From a checkpoint of a small transformer trained on Wikipedia: attention and MLP in parallel, 340M tokens.
Each number is 128 + 32 x the weight over its row's rms, rounded and kept within 0 to 255. Layers, rows and columns count from 0. Numbers have three digits each. The size before them is the row's rms in percent of the matrix's.

# up: layer 2 MLP up, 1024x256, rms 0.0895, rows 279-303, columns 0-127
# down: layer 2 MLP down (transposed), 1024x256, rms 0.0894, rows 279-302, columns 0-127
up279 087:108189145115100149075138099185138115136144070170173135181129119100102144178108159136099128175129163072037128196127061121107117082140173109111099143153126174134164123146181166094099099138148135190082076097112087086179186114144119156165084099064143124106107089117119139090092087118117097140100140160177171138125129158130166132065123158180162152113143148132150128189172081127093203191183
down279 086:067155156119143119141219095118136089153131180112052134053104135141097160120081104114126154140103128138122111135162159119118153171142110134157173155144163100123157074147101125125113098094129119137127113072144116158132114170132121107123121088163063155168126072132105100172158141171097125120176180131125077159160117156205150153192154082123133102151135100131094119093075207190118101112134
up280 098:135135152089113123157178116104135132206132096138093205112077119073151196099104089168202181056137169048071098164180114110087163106139111091120119125109132096127123177140149154216155142134137187179124145114131093097162182124154154122087137126158156155190148103121140106073128110154112174110086122120127106137134089177107128102145111181130113143149135137165155143148098097113102130159160
down280 098:107111182143182117125131138084105064135156073154204091123124165141121089102141120088071103134141139173167154114143152110153142149128141147117152113067172096141087102105120139203082160148136104120132111138119106119071102149100119110121103191142087132098071141138151130084097164132195167127175155133163119111100081076160172127198154106116133147158101140138121033131097099166084104139110
up281 099:145178127089099121103148150155144055153192131071141155140127121144124164157156170127170150140123139110146138125129109112116105076078162112131145137128121108074086141091141157129100167122131101140125084102173138112126042183110171086114090056105190097145136139143092163103147153122146150138118143069083128104160152141087183164140123127164167170132151131179161121155106167104156145126110
down281 095:092115094095138103134075076083114092128085117142099177095158109128147112114187106141085155140116146110165180177085115122140137086147169086116136124122186093098136088141190152103058130109173110088068143170151084149140092155093109180102140166103125087105147134147159154120129132092087164124127101128125140114129141145103071110158161131141123109139150140158124145178110117135148188116108
up282 102:124132100141111164174128119150169150107129150163184097138077091152144108128092153091081079147028105105143128134216084137109129162117130152080184143183134063141108153132119157102187156104124129118097099076169129096150179118089156209149108129128162108103155136131145115193080098137079142137102117187144141136132124105191095119102058167175123154085148151139161130168132057121098151141148
down282 096:102142099043136161077100089082126154157186163133143103097063114145086107153107105118116085118145129144074104137128087152178105105158061119132070124117192114169124198149114104145135118113165139169152128106125156102144108074079189154141197135176163123124071163170165128124108097124130140154167120093142196165116107101134170140168132098113137133101117053121114145163104126213144161109190
up283 100:173136133133108166125066109101080151166070109086172155190167119132116149112140131153156115070128081143098145087116088209117091175118167109174121104198117192113132168113080135112079115080135158144140133120162131124087053105151131154092129173131144057132112084161116097101185126144129155138166090069185148101149155104109188215174103077088098087111134123144150135119121084116140195065134
down283 096:142107096120143144064203118150176111159153123099131107140197115111108078145100129084136145129058170123132164137142129086152079147202112119175134204071154135126097080138166150129056117224123115101175104099112094111087148102101095157146181142112088128147109125190082121114113067103106160187157100104110063177118177124131081158183130136068120114123139160097156129094125067066164115129130
up284 099:180064083046085084092116160149168087100146158066137138144078093152137138095158112052079164063083106106099075132128141099101141117171147106134142142112156087084083155106147171151108158078150140146106127111125090103190089165147114178134122154125145122166145086142134109144154156115140067154135143149167112080193166129150170130107193143160128136108089139126122158124128133062077135092140
down284 100:151134071200169177205008120122133168096113132182185123147149138088157141156133148153109101101114139097111094127194131127162103076115106071131105099114107128106114151153177064097131164147107093154091099201130144135103127137152147141157143141125146122140151134120182144121187201100108146116107106169138181166150163167090146129132084137169109082122169134093065128138116146125099123152136
up285 098:145098113123097071129136118118138131096095121193139102130151148150105153170130143149104099109156144084109154188174126137102119092113087141130185168123115158132164148100128155154175134156133079155131149101122006182085136097149119095143098133128135112111158110149122065108074121167134172158095135183208178123122123129177109089126126109190111141145076115102162106169116130126130167041163
down285 092:090150128132167127158125138139127187155102102177155070194126134140161156107087162149130080169125156158141135134121115078189069126087107143087149209140135122128143130071149144166188156116149077142097143158095117186126120156152080090088158105142157154079099088139108110050122110109115139150112097129200145101145095137127129131096156195145147065135129115115146123175144121178138091055114
up286 102:165199099075117114143126168124097139132116133096144104167120148128150164169099067092122096132134162136105152141190108091142130135129108062159147116171115085136126151121097161160124145094110064114174116101084095148148053156085087132123057085075152202184170084100126144181134174126195101091163136120147149071166134156119108125130085112119125146126178225128139115123130115066126116138173
down286 102:092127098126143157101110105186146150175150103147125163103114130105143146107126143080135112133130156194140126161115156077110195169132066155132139103113100143139130121155164129085172104122130112113126146141152107134124154141104177066067126166067127083101112144092157180072074123108129094176138132158117094092133062118124153114167231077182098180091074069192101160110131093174151093150067
up287 097:146123122104128105143144120160134151152109141122148102175068124096127137097141128159092093063133129082160131167183123072102144092131138131086133159253147105106107128128127159155204143068136087171155154067160123125165129130082138129078149139163157087156173106181140187119188094155058139105132158115152075129153167146096136129120128127152138138106172086082183076067114125114129143118119
down287 097:164110056111164121102120159101113115118161129129113155110153157041084146090086151128161147139121167138142106091074072087146124158069150079179134129082142160158107215068135166092139098146157132132083096160126154070060123152071151164142128150172111128182129147117129127132171092061100066164144140105140088105166169188108128113139133141134118143192133127092153095142141148105161148167078
up288 104:140162070144121149061125104135093098118120162115132101122148101078074143150185106162159081134074109150107073152107134136148136059114078134135109136128094130142130147138140082132154081139109141153125126125114091137133108112089170132020073148130086125166166170113136121129165135157118105142151124087182155128161149141126124163140088102120167140114204130184138134152122126081111182132154
down288 103:098105181116131133228071133137134120157108095080084153128082142214160139168169172130154155106151095142162131125127123160049091109107111096148170128166103108123105077132097068145136172099146139124130141087138095086124138062145106147127156195139158072161160157122132149069122181147169112103168112130128122086114186114143142140164145141100160141126171148155186106066111196145140123140130
up289 107:156126154110056126137157158135136180119086144094149113156106111122137082143119158128077153157102125139135128153113183133136088106124168138096141135101090189117118141146171072092168156100151121108181094146122085137179080147089161125128117110112106137153187108107142113180106161133119154113107153159158110182178081135156152150088103106159147125161135123095136098182138166136064101105166
down289 107:089112150105094130109078140116186095165108209136117181141101132140102131095128202134098137095207097133144061201142126124121131109093152172155172138151148122109111152141170146156145136088143113151123158163132075124133116095118150140136125125099116202201150177115161156133102113164176116114098138154116144092140154080120109126176130147216103136121196043145137112175143111120129115116168
up290 101:128138100157036107139119057117172122165126156200126149181062148079123100130113087111102146108060124072127162202147161112025137131101174108165161161130111158104100132106026124132180093160141131103120162000139111163148096120163121139115155128145137121128146077150130089179136125108095137159103109121180170109152136129125139139093130117104103143107088096143097102168138118071168128088179
down290 103:174109094135066112136112129127148163147100185093043120114157092113149171162107114104140153097129127144072118140146129122146094131160109084133084149084103080170173112181103089142095119126108095145125199125109127147124174111125133136137125131162130176032119125151148116120111060079165088155154155154163093109168194189138112135184137103110109064117116170139137152156110171224083131112117
up291 104:141114118121125172151073087113117110104067155127147095164158176091158096196115143108140099102112167121149113112156099118120066100120124112134143128171127105169170159161107160138111105143112078160153137056127105165116125182116134102145076069082118169104161101139163110143092156138122097078127128088163126138119182103100118158133108164130096111111160124135088158202138137100190149136175
down291 103:127132155119087180104132141139139147116176159117142100113083142102104147127193106120079099156143049125107157115143147134126054161150079132151101150104147073117117196071149124184121069070103137159156149196117108120181097107143186134065145130186067155110144131155152095126174122097187130114072139112111114079098100150119115157124099092155101078088132129158115104158112094164138177071120
up292 097:169095142138135117092111102160094160122099157175188166087138165110107126151101147139153083171122097107162115108103123142127166057124151138102148100129179115173141131185145137117104139130125102137110076104065100111205147167086200176124108112146174188135121078084130117097121081150095148135115099100130148103145162128152177116138061097136182191070151149113104126102093102079101213109144
down292 099:105166176118084132107142121099164109175128080104100196136091098145110114132116100091176119171132057156130145139125086152132141131128113150090169143132106121125097094139142190159101130153162114119142124144036125133136112092092081104164097095083124156177122147151183098078154084054120123123119106131102102141118056139119134085152115182147109112168111136102154130101159166175111107153112
up293 101:128139084120071117093123107135138167128120183153146128115049052085174148113171138149100105123092093112129088164194138115104121109112218150112103108175104160097109157207144125158130129114143149223130165180074084181158132159088129113086104115120132120169096155112168148093082117192089100186110105198115127106144172147095166164095136125141137112162102127139148142150121131101109175133128
down293 094:140151188100125140103134148148141138163104078122122135146100127141084164116173098184102121160125149163077157128161201194111158169121093091110109085113162179154146090089145156126088155113146118115140109093158143158091142147136188104139079146089136053091051179047160128132154134106102182090154119073215188115066104137150158152123123096166175154127159136148131143124117102179140170110102
up294 101:150141097090118140131098130127143061125161098145150171130115140156158151131123138067100138090129105105161133114111096083130107150142208058094148119135199107136158154107142133145180060153200076134104122121119117103144104058124202129069131114124151099111137120156117169121150100097135109117139121165133101098156175158128164138096129108162175181111090132096152159134095159091133089059189
down294 108:160193191112110094121087121099156075067121055118104095105109105119131189169153119134187160125187155128119136127097185146113087223108131165197127139131126130124196158130139113171189108088122159129159146130105156139117120111121085107146201123135088121115159160150066151116131149129140121100106189084089103176114114111134100103145092097061133125106112083100122123124110157153116135113121
up295 101:168148140127135159197100098176099101161106125159188113165056092152136126166104129141134146115092126102147132127218102143083133184119127067138116097119173143115202141132089122132149082150167198200157076114154127134161171127144137156143095136084155110073126088095129207129126082182114112131128075138136126126155080174136123109162114162059112148157161115089099159153143135070151186127150
down295 103:102154120147142071084154126198121111137129131100179130077211189142162113055131133191094139134170154156133115130088161147105133161174056153129118164090143158142125152080099113174130146153100138131098184045111107100190116114114168176133125093103075110154068138150109067150144094106127105136094118129128123201145064163193149132125142103132146184122081088111169052186118110065157151139072
up296 104:143096113144094179177146101163130105145149119149151128115103161141123153134098123088072099131104124116076210078134126086109124177096163122093145182117077169113172133091179101166107130113143153149139122149101111197146073128149198125129149095097158155155099110173150126132173121112155173102092144125150154140114102133159139101121093119186152165111160160187081085194044081079086126070160
down296 103:127104203130136058131137154150143126152144120140091152098135123108123114116144100167088097171089151117148070137180157155165207113148127120133161135150093101115182119153149147175118149154165131188145037120118137120076137169141136110162152102095113144145089167109130125082123106133142130157141132082192105201148125125171104116180083083114138175144182124100101116143167081118171149126102
up297 099:120131098137164103144140106123177065166155147104101116084066120119144157136139140089092169095127150118126118124169149098107156131099167080152148178087145082131087173155109158114102144082225098098090099145163109087102100157173114141080139098129171174133130027109161124120061104101131103143148117166155157071118146166142172167090083112179120159107108141136137108123084064094180123145167
down297 101:111103136117157116118142072068099175086096114051176138114079141153127043101098176174153102107090116137115193201222091101155120119167152125100116141126169173181133089064092093138185102144109112116098136138111093160141136111049133107075126149180153147159172129128139172191125161157097092109108159185148137118150100137119093124080154107124148146156107103144156091153105089144096108065106
up298 103:131146183144115147161090101115252160114100152176140135134138104086120138070162090136154114129155125125176070160106143132059136060101116111143104073163126134109103166138135139111160092170105180131096142185081103073137134134089124168090089085170141152114152110150160113159119082196145088124124062106152149165107131062131136124073133226125143136111178166036067132119125108101137145137130
down298 102:104179107118141065129125157136167073137090128082162141147133092114080123125094101156131134071150176109112092168117134070155145188171138164150154144114132153125163106162132142199182069091123184103108111131122115109116096160091116131119107129115112097126084080153126103156129094137141096138089147169213126134116144118159104140142177122142169151129104144197138176169118187141180148106136
up299 099:149093077117107186132069075093142136146172151176104138140106156133076117159087097096125152219135121140108155124163100080098127098091153078115150108122081120130198174167121078155173124170202107085148127118150102142097056166103149132104098118092189146114180106110126125184158134112157103098187159137115148146110129149114115111141089141142113197151100132114118156154090102117127141102093
down299 108:142150153133098109127139124123115086151142116000165108177120164139163157132117131108136169150183184061142196139164119131094081121134124139128179167121147161124109156089081152091113109126095145152173151158135095094213137073086100122136153133081040135149125138081109122097141100160142112130105088131162095176147153099219150174135158155114160178137170127136101051130118095114112159089148
up300 101:153114097158057157135128150159138073170143169146124070142122132135094128172115091141060164141134167137169187142117142088049138137136122086170091145186123142096073162139127112147145145131132154141114137159105076159082092077108148104092114104127164137091138082165109159118113100115169154148145179153123111091125200109115103110128115122173102206178144175115133106172123138064155174155068
down300 111:121157128163106121108142107178107177145175141172175121153110131091064121120157110137114172125200118116170147124150112111169146106175085099116095123143149111109142067111142139131108126152120149098066047140099130138139100134154095139186154095116105171158115165157105142123071194142130118137090141205099106133117105148171120132113204169123101168098122177092035067093104122095157147105165
up301 102:173192146083116121162115153118136137099153132125166156091139109143112141185108113064149139157140122156132192139185152116109121147144144097154132118094112114136112132080171153179163101115156122121121109163152152147184126158129133169109094141153142168131176136137149136143173125088132166103091089135131113169143107183101116142121113118124124066077140093111109140139128095094091127134077
down301 098:117134140103122107132121109141135147120102075134115147149115138151102101120106142202149134146170147111156109157142086065147161151126117136122076162116162141130189151138097118115160155164123052139151132079124130165091131147078146064089102146191122035081115140068114156126115065145134080073129121101134114058060150109112134047111176064161126107109177151090184247121107132107109158138140
up302 100:200088055093088178130107147102151145153116139132128091132161153095111173148148141116155064097095171109145105158129115129089032123162134088155117135131123077162130131130147109144116134111185104135106152144108023120127092157131203129073077142102107086160112176134116114119168087105103188137141145144197131117159119149143170123093174140092159161108145120152104102164187098121108173133135
down302 100:127105185122112125121098132184179138116116169068119194135102176146142121117102103123118150164109065155136096091102155058054153108081145134165158124117114084160184144088114115089114167126139167169143143081158173132113082173165119095108123091073125174154124184122142145111153107087177114158159154170130154087122107196124141131167129124121157168111141121117138190105121191171147093143104
up303 101:148153139111100162128131115135075116144101103134119080163096102094050142185116132109096148112099146089103174123129135129094125121120138174139154146151131104103187176133185084093150122131164085183203130126146070096185088124168116142126052085166144223133224148120112096108115150114124107118126173110103116141109116178096101132145097161143122107159105148162139100143135155098081145108145